Weights of a small transformer language model: 159M tokens.
Each number is 500 + 40 x the weight over the matrix's rms, rounded and kept within 0 to 999. Layers, rows and columns count from 0. Numbers have three digits each.

# layer 2 attention value, 256x128, rms 0.132, rows 184-226, columns 0-63
488582598529521475491421512502441508447476508486523534479405587413588411483479490488471571494419547460433475522485510479548534497580531552509546537457417516507482508548509479591516504485513429
440538522528506498504492418435486552474531515525502434547563550537478564521470473568562464484454477510441542462521488603420494533546484478473505481566458531509469484486452523502467453531531502
451478418542547526438457506488461449501390469543440504426551474581510487474485456531505457436545576523508518452557434528439467548503457546559468499472496498599581467459505485514477478579488604
548476502503494542483406501558556485426478515446478441504481562521407448502472479544468463547514535478498528546537493457445549499514491484465462503484504527525587545488556552490467425459535435
500433499507442508488543498564465474520468533480511510514528451490455443510437447438476491509489473537546455545491530529504484533533446486541490450549489499473501556551427529503482433477459535
494564519564547433536487492516505526573545516523531431465489515465607478498529419515596548555521435500530483469530460464484524561456516481475532510483443579527475526484475412494498493525475498
510511510489447542516466502520480436522476530526553482486515518434536559556439462540562557519390496454507551497490439578570400494522574461463483495510456550497595471472456533566482459512501502
473578505525474498559508502495544512509511465545469537490586448490581466488455415556512511505537457567511453513473482517544396513469519502500485527547493498459592492525470500488455524543512486
484441481503493453504480458606528476552397574443513492457490477495513526508456464486489514502540469533552465528549481426423477553478484464409529526449505481528489542498555440481504579481469474
549511566380544463449488481436453514460446482578440518461513485540567584487521487536437498551514461490527474489498447543569544529439516453551560461409510489566565496444505503577518498499508541
482453458513477532537497484563473512509444473474555559482491600510423435527510441464560564466531486515519493486523502513501599451452435530435490439525460520533558485513490487541493470439492501
548529507471580515485499469606451473548546538465506471490472563515539485471467458419519553480473487468461506537563469495518510414456451484438503589532483500441456485485607438540522529446459509
548495470494452488515544513445560483487461556485523489433481436480527502442476476526526515550506450453510430481508522563559424453586557463552507527485490460507505473541548593467466577426502531
526502512456522451549497504534504519487456547473501446525563539485539422538479432437478527483522464540523437497504522505544546468481425445502547478545501563553516424608479439520441469555544407
503577484562511530536466490519484495472524512455489418462557385466551441490535502483460512495550521487491521499587530439430565475445506524533504453481507432497477509479491498499524518469505513
473462485500565532461493462527512447548545480444507405433467532488559559510583454504505417520493549497509501509470516534505527499479525485483472471526478562492433481527540422543460528498527490
489530567539503541557484504536459503478395505463513500498427427463539497419533484518495447521560478531442541593538416435536504479546562484518551505551502522509521475588536533456650578518441534
465499500436502519417495497495450507572480494583477511571538516568508446484499502520482522511511525500524513457461564481526515486479493460560523422435462457501530480512584503613547565489487460
537478532555479575501559468561465463548498462465482448453538500537494517494488513564514473511467507492526545505537573474526537473496445498553476517409433449532530527493366433465542542501532517
515527538541542548533509509521537478528478630513511520516478517537528508468490442445399446544508485581381492525511465521512513379449402454468521470446503433502521501519486453500544479467466577
498496531522462531468631458562463453472510581559446526487488454530584413384466518434501497501523431638537498588492479528455483428540539445514474576520462475495498526489549526505472584474472479
496532563511467453546481487528467536562506539522492487447485579408518492550356534562490467475504517509529497454436530480407544504436438562504542439564494464562569556561497491550534480446506499
495450384401498465512478564515484524489538411521491381434510503435402536515525535518508549553519539511481486519449476495461563525515449579475613611477574508536507486504527558506475559514473495
444517521488479482424536557524477493538475534463484457499571480525493465461466517528557486478541540442585472480518517493471507555518479475541530504557450548497482405498410443549540573533556494
470524478494503570496556440492511532514531461551521459410525467558495549537528504562472560550501425411507511554509502484515488532538428478408480511450537514478521509488396535523529507527446495
512487526436529466494543495418474492536463515554433554536518490550507520475449464516601473565552605506556492497477498502509443513436529428464548498490476463487487484521556528551423524497529480
519541473544432422451534534560458513506533427415453443460526456551515514513467582518449529522490496520512491539525501450521524448470485486513498537542485488482403450533496479487552491617433495
452498468535522395564470528528584440569483472492541466476472524572584513539529396459463451586545428447526471583500486468532541474416572558477473535435550474473516478537517502506441483410470536
474486487454510494518513468431486516539544525473506576502531551565549507489526462499533487420526530483453514468455518436548488533552516511456501529578533477501435422475491459501473438457491444
523511520532507551565519437557495528581566428530425532482557494595488483415506445519533551464510510421481475519522525537498477557464501493482515422506483503475491497458440473501548572472362455
507505533521482493511545482476526539425460521467495547444560480542511449437536491517471590534506485498510472569472485432499601588522432456532425574511475445539572503501519501489524554474503523
549513496495411518500537519501444563441522408580503509600524531525445497530383445444497520464495523544449545470553469491566445541540550432538526445434437576498516527522419481421536518427499445
469469597486506450439480481494549574501524472492464480545560527497498438576552474541509431577469477434429445501512481530443492474490411535458492461479491554514488535434556567489482469503544513
434480423556514511507489505457566384467470532599449577584503537529505476515488512512484446516542510529481474446535530520580584555530463556488569554485504451505451465560407497448453550429531491
451470534429531515489467553444536515570520492435543510518508542457486452509499522488521508472444499476533499478470533539524432536458467483539416420509506482537441495528529515592475539440547503
501459506465526500487497501538482513537451613550504533580493470484489603491523502416467477511543467516567570598501537448526479493480420527476470501533531512482522540451494465511506448509456496
493543503476490511494622523447557514489495438525378540442434464456509506487465503519538504444475482454533515510504555524545491542459506475569516485464480549510566420509529515441577442462534575
534418528458493457401457544560513497538448518483471478459484473473527534527547528501505497587504467497517521606450452463509557494475493453552527610474481566435489500491584508533576540489481464
529449560611539427504522498561529548479494511503512421490555565449472500552538500523597529492548499508465570508510562544492520540575508553520424454399519371483446499538561507535491486506548468
491487480515557610521453398446483456492460492537508497453492513454514461457414564516419487574543584563540518466630478552547489559530475434457424497499489511535476523585458506499440561512524531
511573508560505550473421488505429533500526470464444495500534521525504421460490434516462500498529506491479508503515538509552491480514431552519532495544540471557492457535488449466483511530435545
487476525477522550548510505534430438536490455501436473572544462525445549469485455476535538516558471533504471583556507481499545587492444451515478511565601513560462523559495530501507497489474500
474529570518538484549523507480521538537515459514457497530465500527457430448506582515437545498477579536466479539467493540484509540520514550483483565540528436459479431493493461520519520474536520
# layer 2 attention output (transposed), 256x128, rms 0.175, rows 184-226, columns 0-63
511429522524598536517579476504572441477525497464537544536467431584552587470523502602522482529459412502496481502490488467414494522428540438465433499518505436473521577472461463591486468471509488
545514410454537526547489465571540552476572535512431530490506524480511493494560636479496518499501476412611511526492506473450498437459588427589512434436469431557498494518569482484489448500457503
577551568490425476474473515524490485412504558495523519608523447523488452508476499588547546521417458469527424506527480503494575486538516522503479469503463536520459499512570432553534511456566461
512461463394420536445508431432489530426543534570549524421441451533503486565524545578434473533538468557521561477423523513507504516543498562469488451494536441456495547453399469571528507530524569
585467508452492467425419526471484415512424531484549474409543537568536481482549544468504510477542560515456548476506494547457532471483520548503480576484564442529482464510569466482538501493523538
484519476547582543494504456482558472537457472521412584525484445496461439475496505548466489488465598490560520502507452601552510471501501506429439482477484547543527521568500489591510566460442490
518516462505529586479460500508478479520534477515511482552428540550562453457515506552509536444452497505466378465518552467538526491447520566513527507469515450539427442413516512387548398432434498
402456583537512487463508549515495521514521452417504432535486470528474498465552509502489520478426604526526528439412481530469506531476454562520605468485476564490487489503535450486498513465457499
531521472523489427499473500399463478443494491408574541512514571530545529470512498492454411483503560430532501387523542446613514512524484487622585436476451576500447503516513436470467450505500503
494481428520512490425534475524509484522524464485444573541497528491414492555490509481530421538654504524509577487526484448498510530522511563503500476495507464474473449479490487485563493505502529
514470519414414494501536487412435491426517567556436507568446499562511516546574456549490469520373493462565584467537504532386429501464493471489494503480473478474489484483584479439459568482512532
504503504532495529525544514490446520531552502576436535579501416535470491506562530509473473565430526491548447471460551585488488510520480488522493441493512541530551527530485487461477485440590553
505472420351588449581445492512509511530456470479543514491434527593460495517498521535482536496574531464424484526518463490480521541516526595536505577496498513481420537493423390515544505585485423
526444569483574516490469505456487454511488488462561537519439437539479571438557485474498533461499438465473569522506573581453495480488520496490535482488512546523515511425499502442544564502522549
479476548512457477400542475523490502553467427546539576564489542448443511481506558501562499490475507524517463530497498519521464522479550475470551472454492513506545446498573505484587497617528454
522518505592506474538511477516491491487474560596518607561463537528529488481456534441476540509468512470470475479528487521537594479450573419436488478500499501528504512479503507548538465474457494
466472538462521408452541489498483539480517477499449511476575460508584521477516434487513460454566572504538485404510522571544482460530451478556514574459536439540463494473485430523454463497505470
529458475422547508547522530404490453506497539552512543497549555488483494489548502463539458528499475510489434553518551505482554509490437541428425546470472471498440485441477503448531493555547493
613454436600446444511519456464481528521489547496531483542574422463546512409513469532447478470518518513452587490425493542448501468472446556384474521558555558496463521537576541481551436602522508
456430532545540503508542506517515558428555467402418422565488421520476526449490492549563540501527454523560569507556525576497527478447534488553471512534404515487500555476512545463494505626523517
531506526504527516524489527520530542566560534483477496459503471451434448493448545517526456470598523534530414513575515494504570519461537407462486496494484529455554475505397430512532527498511469
525532488481508536541476559455519518502484497465441475543524432533448483580516497556522511478501517541477550489452462512398463452481523431489520399482536474489541413509504496598444483503476584
506544474435464469526490537533496450529450531495481561489467525482545519460553489550509502453461539486542577480513544424433475460558469556506483489488582541426478497468499477499444399521499449
498498585527520509538502507477547422413494562574473477563496535512517455427498448436525564540510508513473536603487456453422468499621470543470502485453568483515502486468530511486504468583481488
548539478518460445374521499487486548472549525459547478588481521558513510430515566478482485485522601443534529520494554495515450428523553555446498500618464506486473501567542534553431529495570437
488480578486528516519500508480513456494596466579499491532504501509532463531508622501481487493527488553468456518515485475499544500534496566598456536483542551464438500478470525488526483500497511
500552479521510492520534512488491506505464421493509434464524488446559441491518436494570467406526491554521456562508586344527483497518472459452530491490493489441548503528402550521519507539569487
448476551410535490546573514503461540404475529523463495490463503488537554494495430579520494570515547571499514502421485450505493562525493421522495500530513524585474461459406504451492519492484578
498524527537542496483522514560468477520516532544460536466413498467473491540504504490515474579460467496517436539481527552479443504501494467472427454485435562497405473580530470480498517452517530
380512519539524498437540609543488485494568586498541479525510514456526523540494480395484473509448478546508446455456490449426497485487534523485531544483461485530477524418527504519509495587500460
525461440462457497482455562509535481556483517577536452554465557505565503582525493537562466461575507487494495528438547490499457461471580486493429526491564507471499499545469544506475427495545438
554509477548512518456518442474473524492526495430472473493549501497565406480518572480430538465549393543503447479479559544392509533504495567513487450461536542510547488429495463552479558545569494
495423467499527497534500508495413448562489407478547477520491459503508450480526474527458543527528421537525579470477436509540519552551540506508515518543525492445519433482460412509566498525512522
479491488580514447491491493508486570535476502539478469470420488441514455508510548545433434451585529514514542552581459475515468573475494401468496520489487500523522609490552493495433530540466496
531494585509542450548504487542454546458542522486461380551492476465476480521510531549451505504475492499511464604461556453556513481505588431446544507494468478443474455445543513481492435515530427
573506472476538481433509498450492546490521425465505505528467484506527462447422468492514452519509494517479440535433503573500477553498490481531490457522423497543533481453490462460468494483457511
543535587571442459490347517467550570431470517520525539521516476485510535596515534476501493508515440519520442512557480420409480538440503473516474616494480447553390488368499474597515600547518433
464524410411599532571487527438584444541520500560455463474500580446468477404545483506516455457545493534471517415498544492497539529423472568474542502492581513521504492502430509421539411455434474
342523464515417460566446500389502424482546486544460492491561490513472473459588495592495506504477586457495477579386489457505471516525472470552548494484477507575415468585526498574569453483463545
604477517484481411498478371568551627509497484533578458511500607483435575588511492431400444420466413467462508485507535540541497525491523538523455473525493540481490431505486479555564452466446525
549452452493511503527456534496555461515521427516563480417556481434454432560471526568502481500477492511476527427534434447552454530505476506505503484495450466449533545493444447423493557468575514
616585509489490528438451522493504410550476538489576566450476549551534530514451520417495546454533524538482555531522461536473492493508488498449555458548553455481499526455471520449487538484475524
468496423479564483525535481501504543499460507521490492502545581502563520545553500411557506483391472521472471490409496492548476546459491493526506434487449542467471506481492521531517550478505474
# layer 2 attention query, 256x128, rms 0.145, rows 192-255, columns 0-63
500538491480468412478519518514519503519449499467502445496507549511468506517468446530551491496498548520507500494574546562455599531477519489519486475490484523535477465501488542492482559483470487
517513527489500472546455489567462502505543505512472460500518470528477473509505521478578538588455472514550535499489452489508446492498491508475487517471482453456459478452513527503517443503529532
562541575517493542613421549541456502493572506496511453447496494537490501515578476474566554561462518540499543490468524536496515464502510573486559461542502418445523511544469439557462471475503553
491497480490508469428482553503473502527508507513534470514527580505512505538490535478523490486579506463456532555525534515509524501491512496511463509481546500506509518504519422556456579456487439
651481547506474484475533452530428498490450519504495482480529514444557535507515496515517517452550500473434512456518515474528570453505486464514485474418527532507484545511501449427480554504441509
518551559500446470511521504501534467491437486522473472502515502505512473540573561464526556505523480501479538492497481554556496504533477541496446523450510524528392458491483463443497440499479487
562509475464535511521444449598487526481458506511443467486495516520483418468480497482518467539452586436503457483482483521523520482484490538475481490500507571544538563448504535445563516524500496
602541561522533567465429454524514514498535511435405495457470470461498524398468560539521486575542563485515447600509495566568477515567564512480523436522451519545463456506496465471472488591416446
443526538475432522452531505464536504460515505566521513518472519549516505520531550486466542478537456461444414478538501470527500529487559531521466479478489500522461458479476458525480521521511407
429522502434522525497561492479464491561508574444470504465469488515514500444524505487499489444486482530582548491495525599442503542523549455463561435494525455470486522509501414507529486464448508
516498491495477481433529545515460547528529496546483500522482497576524463433516486534496572590489429547466429527417597462450513545498504509462561490503489464504465437536562507460493451515474494
513454487485499486483500457547472456537468585575568538440471498474526525493407473496525513532485462482543421497488495518519492459540506551489531496499508489573482590543431510499468440428460476
495467564557542446568534434508435635522480509528531467455535563496434545496530494458476457506600469501476484528524396520525526490495519476564460479533413525450461481468521542551504497479575488
515382550427506599534435541457476482556433555496476504556489500444576503524548474404501522502481583508454566481533489447539450440526501529494530536593495508518486474474487459499515490541566535
588433530528571600492522491486528408509586510409537529478489516545460560507510515481464547510553492454484536511559544521532524528450477453438521472574408561452522526495447507515519527507522501
516514490531448539538475573472481433539470488473553479582507478428533499534436511550519551542514508532472540423538506538505542437566542508479450503492481460547507488530487519548544477399436508
430526463472481587491570541455529478495458482555536537521458488524515512515525519524425498447561504490503459524513514515515490524446521503526548468542497543507456480553518485428437540493489400
523523556534554447442468533525563442551498506473472534497510547514382468477490496512523519545448503454532569497430514467475520472496502563503497561494488437520473503465433581494527509439471475
532444478466531448511457489501545517491544480534514506439460581464487560512494456488509459535542523522495478485486519452472554484594505531517458442503529478485551559471519499508558457552464484
512435448510477513492512534515498510451521442525522534512438476458476508544528469515492463558493420501496493473487491527464500454490543492529578476471533455477522513450498454540462483504540537
461473449476542526476521512511498475482509495470499520490496487561505519591515483540458509424533496523530487497474536585480493545453460523520556473568485525436527484495426489474504516508435454
481531453547507491470498546447482455551474465470476493465556579476474534540483546537538507429513519505511470560506521498477471513532412414451491520497550539391439479515482426507486463463482497
529483548522525505443523546513466503489440524444541526472468489492485483500442458487464509435531513527488550512482553541477554541486517493471501500543436513498490517478483454518524498519476503
499441505446507491517442533534447523512484451568494428501422508484482576471460562479560544503534497512502494502469531523541423496481488470475527569480495497433466464556511535448499499538483481
457498471498490491641501461490487458469564480506518494522533493508537482476536498521524576490552571456491475520524467527535574532495453468490483445456458524407516455427496487459446491488504559
487417429484584495474555494466564460494551422449477532523466446520496528441453556526552526428419457529597568511463470534501573472487496519571565563509519487451490523521448505454504528478470420
464446534471565463474499446545558513543462470451454532507479546494569472511443451444516484518562513441569515506440577491492467528504528540409462506533505582513452447463549511511491600410478569
462498504526528492532449502568470560505498493443483525507511491469450479450570475548504466473441494543573433501578526521491460568494483427511434455541469516462508544474467551391545478587515577
474524558465485487495473512528511462465472510496559481463447492512529535527471514476502488488452478472486503510533532553487474566545473395469505461445434578503489489517550496498586493604432512
503504541479391486514549474471484508591491576451615439513503401453482530506510473572513420518495517461467442453465549441603500465524480470539481523507499482455517520547522513530461466539494544
554541541492551518498412426504529543457537468466601430494474464522532530450505426490574528454591477558451507536531534497485488489489532490517552530496529448501544488506555457482606488453537536
514417549545523532545524540488467640496544518426510531501485547498434489471510462443463481515425486569560428455499516460443522497473483515462431489480535586530563506471500536559412483472478467
479505485525468536510501514465450487429551466491552544522489548488533462480500582538547467508493434425592560469484511571470469507552511455528512452573520483572495486497563542445512501516524502
427482518492404586502561457515487456494399450607461558516548458466504499513521424499435495498507420493457430522537506489460578418492536544472431495472562535530483491493586587486528529449467443
490516479516471521523515537454438501555499522544573494466473454479488516488470528486489434483469603517465536464504492404531480501463459523524470517456564478462546496489456536479647476500503568
560584505498480462549542434531515528514470468524498552477532547435493496510548384492542490445510374435581454510499515488476576540510563531522467447569471518459515472447509567531450562424446494
501530510464533522516447449494534493479516434547481465471546492497481497525455460506475494479433494459471442515544462401527510520505551498487514527506516462378574458528487550506502508501485490
487516505526471504464546463499425504510536478559512486528517517509430550515515499454483494501514511492496493481523469466505496541478516520493556483482532483510558481492549481523505503511547476
505497531490530500590535444479611404540478489438462512522524470523502544482497585535470443491547431463488521500550443516505505479493564460528518513465476529514484480482612505529440545536479489
568536464573504525455451495483453507499473492450482454509520614498519476508489496498586568439579499470533456550513476530472486498423505537469463505534475510506498465530428504442524539506462422
479560509581483447489527547529491479487506507500557488502520510490461530500473469464519516485516537513509492524561510519518491499498464471517507476483487546508529451529540493476578496514477529
447441566511421519521537556509434451555473530536432496523498534474464506516516447556517507546456565509567511440516548502492507490547486516524480467529536479482459492495493548493541486498456542
469468522593495516438444490581357551504510472507452534463495565344521478427445442511516444505513474547510419485560552587457516503491567497539486472503548518548531530504536505487543482523559451
506528529435511520501528537434517530539469417500508526396602483491468450521445532452520521415557479481483448559501577469487546459494511515527542566512476519542536506499576502451463501523546541
430488510594478486509543474524509513530443585613479506453504428545518459518349461496435474513489458508541434437516594439532468551539478548462460448469542570498440512535492506449531429519523431
521523549583377512469492411474404490533442454494502545590464498544505524567535472446515523575528471553536475470581544455555480449460483421527561496509433502480476504498475512477486457446494539
543473572478503522466458579482568484541476479515465530520483499529436537526468435565476528500488544555460529538515471511547515586441526503487464469557489499491451527466439448530556458476410480
549412585540513529521531487514475492519507503584469503455482401514424497590519553538466418545503525544542543597534445501524459494516570530495499459540531490562488520518447483475535489535496504
495521521522523426581516513490510556493492467506481519544545554500430449516434504458478472506513513569498500503494482469482492445446477509483527524510563534528540535448519535464500460503457495
552470533587586422512531549419483524483560484454532478540427553539467455502498460451456490533476520508523503415501473488541476519536447471474522431522538529526577466447439470515468519563519499
553510490533533465473529487459504398528524553484541539514539549504518471506512509526530477522481471463458514464469487537484532513480459496472514512518531485479532504439537492542489464458523467
547469516509506523517510440563590523505453512461458531524499482470505479472559513481441448449508455511568478485546477494466580489525593450477515522525443450535448459455519458484465480566429489
484449537530516490465450525477488543492510503532438580461448564522538486469523520508500452535480458538494465492445527528464547441549511482533471510513504436513496529452497489517472529524503523
483518495524518498504503546504462507536589565513542498499483474466416463526496511474487418533513488464502490564524482438569464468531506469493463567446530505494530485519483498458564534453474534
445459507521498449579469565418428535581496493433490527557515469473480526500496557494471518500490449436510477427557495437528396479561491517502522532495518524420481523501535496501523520506470511
489485540551583478538486456486522548542505529517456516495445534493497507529553515477569498550496513486483474511546458443484387463524489475490524457470510494507396530525484465459436527484479403
527485515502505559506444512476466514465469560516550511447538539490536527472546484531505425488482538481452503602447527378489434496438484560509493496455493499516517499555433577481570540495486545
476481522509489449557505527453500416517478533537477458563485605547527528494465556535547495514547480494458438509445506497542503472488479513560511461498499538540479562483595484543498560402515453
430499545532458487406446540447468409474517416547470562532475523519502513528541525527490513522528431462402526417538485544441526496529460497446555505509443469573509502486438540487548468506499452
533536487564508560472520520473486522493543412517613455513492511535516489464548396457484447531503462512477572534517417508515461548491483432521520449464586415523482529513499494480466541480517527
539489498549458445537453468499535523480490472564485534504472508524458553498459552389545465459467497479496547489435527440437595471525420634531487462496428403481500471420539480596541522529538522
542494483445440517523481442505468463475527432576538508562487485487512484549516487511523391505555535513489495465544470548415504488459562520447513508574448563485460567479462547584445479519543489
578419529424560510465466436444478510537462522449519470432510442541503482573405476566532549513563528553532507520447519457482479579524454586542460448536457538550545550471460499491564500445569581
510439455529458588614483516513497494508496498506501433498486471521558479517480511484543525422426500520552495456502410462490503524536556522453518387611530519558573455438591430541512498413499399
# layer 2 attention key, 256x128, rms 0.143, rows 192-255, columns 0-63
513478562550502439508415533529501503551575513531475420513517513481468484516488499535507535510443489470486504449494481442535457536515502494453508478469541522488515529412443530497552509512501483
506483550401425567521499482456465538530488512536491540546500453481558490506493451537429431447477544525521482497540503500536427510411447553558537511470491474486536548530495516554477536512506482
475506511508429500465529604526444423506457463449554558465518540480440470482473527502453425462508523508471511607440470431472519438526453504525521496512526494561489508487559620402549520480544463
435487461507560523582529484557526555541486469448471488516533473455465426448460482496528479500498467525442532442560459462439474501508446531570462476464547543476436500482509475464456558508531423
449455501497540507486417487533497559559506545462466529518449522485501531562495451505571532548485574522542553504472440487501468493471584473417480416536553529558554555444459462519563498474425529
402547544565429565477428553439491514530526510502460452538529500541487503531527498546545517494468561505468497510549479461541447470521510549436492506525495487461492504491479546483464451426464456
515568606495498439532485573507486477434512585504484482483485504461415447491514489462494480579489493445401499482479521558562559502451476485454534489485521398551429474550485520456485471434455492
469468479425522496426453541533521518476509507399504430448567523486473471534543504441437472452524569528501425413500480415592530457473519478531514598551564456456547565519569501579518537484538525
470508563513475501481484518547474511503599484486443487458424458576487423418520517616529493485491529553488588492500458420524511480507549536469458436569557528521481444527479541463506455538457440
497514510508503453524534561488549547498510491451482539470490536551555518444519525476542418543543503517488420464502531461468496493504532477542432487433522562564498466520512581466424538451460442
480416556532456486496501456511501493487540467579465490434378557476510503501464579486435496437414516512466490535539500558451496478526494524597499552517591511484496560562482518477516559438505565
496539527509473545548472443556500465468499424473485505538484491499542500538465481522496507566453512531493495505469485508517593491346542518425482552436495508519522493507495510615520500536453504
442486476505575474519445518622530464495512442450447553426479481474533523530499572494473499508562391494522537462498463430565471551521556440504491450435495523546575511495509558517543572555473448
512498434552516570424471527492501501529478500626599551449456517493551541420482510572528483458420470465471502483424386502471556528524502498503474527446538535508460498470488516495494539506512569
495560478421535373509460528562461506546480507505486468472541498501451472568527480502445491519554535467506472527473499521491477550563490512614451530490494464479470426485520549488528462505524525
505497467508468515393504428612412534467418433540470550544514465526473524465479417487483472502480514499513438501487547495542465468593474506510491524510484582475535528397453529544448469500438495
505476458471572457527500399544493516505494482500470493474556533469472540473479502488579531494538489486465500501510554547460540476568516420505524444473553482527484432531490509496494578519510474
506466520512463529538451543510461488483519469456495477518473492509569541542516514457503506513573509544549466507553547494525430532486535479526489540471520569456501506534466482504557468507476491
557426476514485547449582415506480443499461520522521503457508503390474464468532545473490480478504504475468553530550460485469518548501533472505521500451528508494570560481474476478482446470567512
491488519524542496499554453453475491547474562495514546515490513492462483543460510405486540527477443457440438461491478530511470519491550499521633467544509461563498492441527471529519485424468436
448528568485438465565472503556522454478476468516476448524488537538495497515459503475482514489570462449492588477550408513546543509543457504509422459517463503487465474477489569529471467539530498
515578462505494514496514555491535579538484460527590370474463570513511434534479481561465475532563540493460526481494517635503477504496431475552443494523512522470486512547446478490461473473575477
500505457500562444520591489557476559524533460516470501515509593566479492474514545554502514544499513534471501493513467439492562447503490462535432489484538526485497416496509529500442509423532451
416512515469433524526432385475478474527550467480447482553438589481548534516510500532491483435464500502485529449499483466514460465540520523532509478432455563575516465428534503496479562403483587
527471480420445494447405481479497561482468496541473497494433469417505561512501505480434551497478551496544515533445520514491456424409482520490568485427478503506552521470520546510515484513533559
520503608524480487498506507398577474528484542476472451523444472549524491508543478490463549567582502484528486503514518504555451511505563452499438566479442477414448469432435456426490468540526545
531486537458580518491531469481521487576530465524494552468578504485594541511541522458538523439488435425435474499565542482491505449458480499470471488546504453497494467557555503546511513426470570
434530476511519527505528497524427502522493421547445478596477461522503552441534484474497535522536514552493507481537497500478485507495400513457553442454492478439525542522486543535559506562517502
562460489427506565564427563464473555476490537538475562470465507464444460493530501586512478484477460464450598486500563491470458491535512471568482511439533492536562518512535487515452509443494499
446429532545565530555428453510546514414530531497487513591546564527488467463447432469502476452494507549443542518419493515514557502532539523473509511493541508539506480460640486488446538459511506
493410464546585530528473510574574447552430556504508566512549496546517572523547513537458484436458544532493543482534486403545507457518519575481501473488474403420539526514428531540503507489440416
548520554519503465452533489523500519524452416588469448497500476504501506503475539478439437484512544509436585471595403467489475534479508485490573438484556498559479487445443518448529601485513458
523476528487432489489478469485569525477457598466552420449455475558517580491491532562441527511423525474482482454564482446430467520408525487503445455526386485456464362529485507511588513518489565
495525478528436550448469591564545502560455551533453583410520563483523539565491522554574535574517498486524536436514512528452482472374485540542583525494415512476461488541527455485477462474449540
549530530502501470512441566558480487457484515529574532474461489533499509483504513480412489482437504477542427557454528508478474481512476529479535580530541481534484533545487456485516494502451488
520521466513457496433477530449470509530526572486495494496520578472502534525419503549451446498584503509501560472509503478430550538520537567482498491590530530586432473521540467553458450547500542
628519467480496439522500527540498468458548542495514474501514517522478511545510497491481539505520522443458528607487502555486580477463440461495530531475492566493467516540547512532490509456479453
468480467486523522526458525471504448475485508542527548492508549393514465559495524481491491540479441476490503534495513536501480528482479533533478509468436431512549564476509531473462511546497524
531474478484553502447483531487505485476488461427472490482490570520587458493435610501534475550530537496504478488469481493453499491515526454513494453515458552425562477537467507521493424480471491
462446555489498458530493493475507414532529533429496479538502486565528578431505519518493500464531532561520514502528487499468528517513549468483467459548601486472492519511628539482587447518490401
456474473477473537556470559513514440497450516519515563516607581507474482583512515403480480525447425472533476539513535523504512565526474529472523538482477486493490534448540504437488415508539568
475567521380490586447463565542590545489528523446506412524529467584520591511419481445477506538497518503474485500492378513489474557523430489393464539499547504547530511503534505553470559417439486
462536524496534442559530532560536530426472536545520499476466522511497495501582529541529498511519564531382474501428550472465506551504476528437506526497512532533412433439500496512560551503468530
541495517472524477501489524527498493497502561550479568499535581495522464531526511520410453428554515453478492528476597537424469485474599476478488543520458536451496518542474528467455474485507441
575520523512498495430448582502466542477469502479479522480460587518580509488493474559567478440498542508497509497451549486435510434545490570539469519507497528587538516501499489446460452461497537
487522475525558417514549494486521480541470532458463520452503489500549429509540507488479491544547497532501471504441536519506506523489536523511497473482514535559474481537535426507452538497497481
508485446518523443439482386560491443435452497529492606529490565507535536533477546477555511548476464456483587400465553495504426485470473529512543473437494463540519479498518527444476518514564467
446520505547522546579486560441483529471514419474447496519483579566512567522486591419461445506500472507553482585481608475517553535545511471555420497531604425524476404533460555447506505526501440
466457462475475517529509480544528540533449544576494498473496513489463565498487464460478497559506502485548472472499495466476439579482500525502431573502475509454503472487544491507489428536445616
412514531542471565437452443499496460515513524542546443547488468470421542476473499473542512501532469522520514524538498475517545544546419491486460534486511466500496537511495461580477540541412455
550463482478536557468495497537467558497479536491518476496459525499526544474513486546581501523544532529505484500511477476502523534445515525537478480535505477455438475491473470469515492542480495
540543534477468455526538464476457465476545537471447504578552529560445498521448457495487512581517500464482482477460503472536531465489457481554485441466505531540475508487513476555467512455477528
522558503572485473470546435529532532467504477480502493529473403485522565497488513503465474475532553558513519475558507444438485491560536476444475439522482465487523437475457464488513477530500532
505482515500553483539492478442477475471527470481523557485569511429445458464506522447489448451551505545543469541526489515483461491531481489500431512464533558512526541571516484527535531561502518
550515519500563483499475532559588487452542477512523459477460464518514498470491511435479503488563566466561537582481447517490546482506525486430521538520444479534543516494469536516568517458461563
447547490484532525542483535465471447475576422490475525530503558522542500497538525452485463481486512456418447610492456470572517434531507552517537478495546460511467505577520455568442449481526510
535547588549528480553496506505482461486516501459524460496559512522478483517521487518445487507525537470429422460459466485509446524473457502572481521443425520466539520578545423511503442471515499
525484483476622510489484495482531470516459472480490505598516474401512478468464572515498500515516502473482556512476495519540447482536570487451421470542482449521514470534515479545456497559494468
493505548473542464510561500605555482486550505474500484530526380488493496540531472461534581516529552516518466513453450514540579481433536544498551494438505483457521469505549479567442558505469486
544406511460576491497471447492469422506508491539575486484506496461439454510480596560486508493532427499417442471481509544499449506554500571497520598530477570487483493492524543468569542544422542
544552447516570460507469513490528490512465521532568517479523453475515544484474465528473471412447461524494592458464515461462500509500547520537502532571556467500551473501416490544441411542505584
477496566505540447531578502487515528552502466458459553424511512505527607507517460523561512528574423477486395522492433502530537461525531529572543442468481468488525503461510512506490498486472481
471571518492508415451535565434471505504493484490467480508471500419520525560512523557528505448567486404533562501433530540522484477505477428469481483499531538543476484525522579462510512465549500
447523462506516520477480535500540518410470502522535462580481450521410544397492485593539555599555503522482477466442511419486414513452487481475483485436486522476462477489465457544485520532464479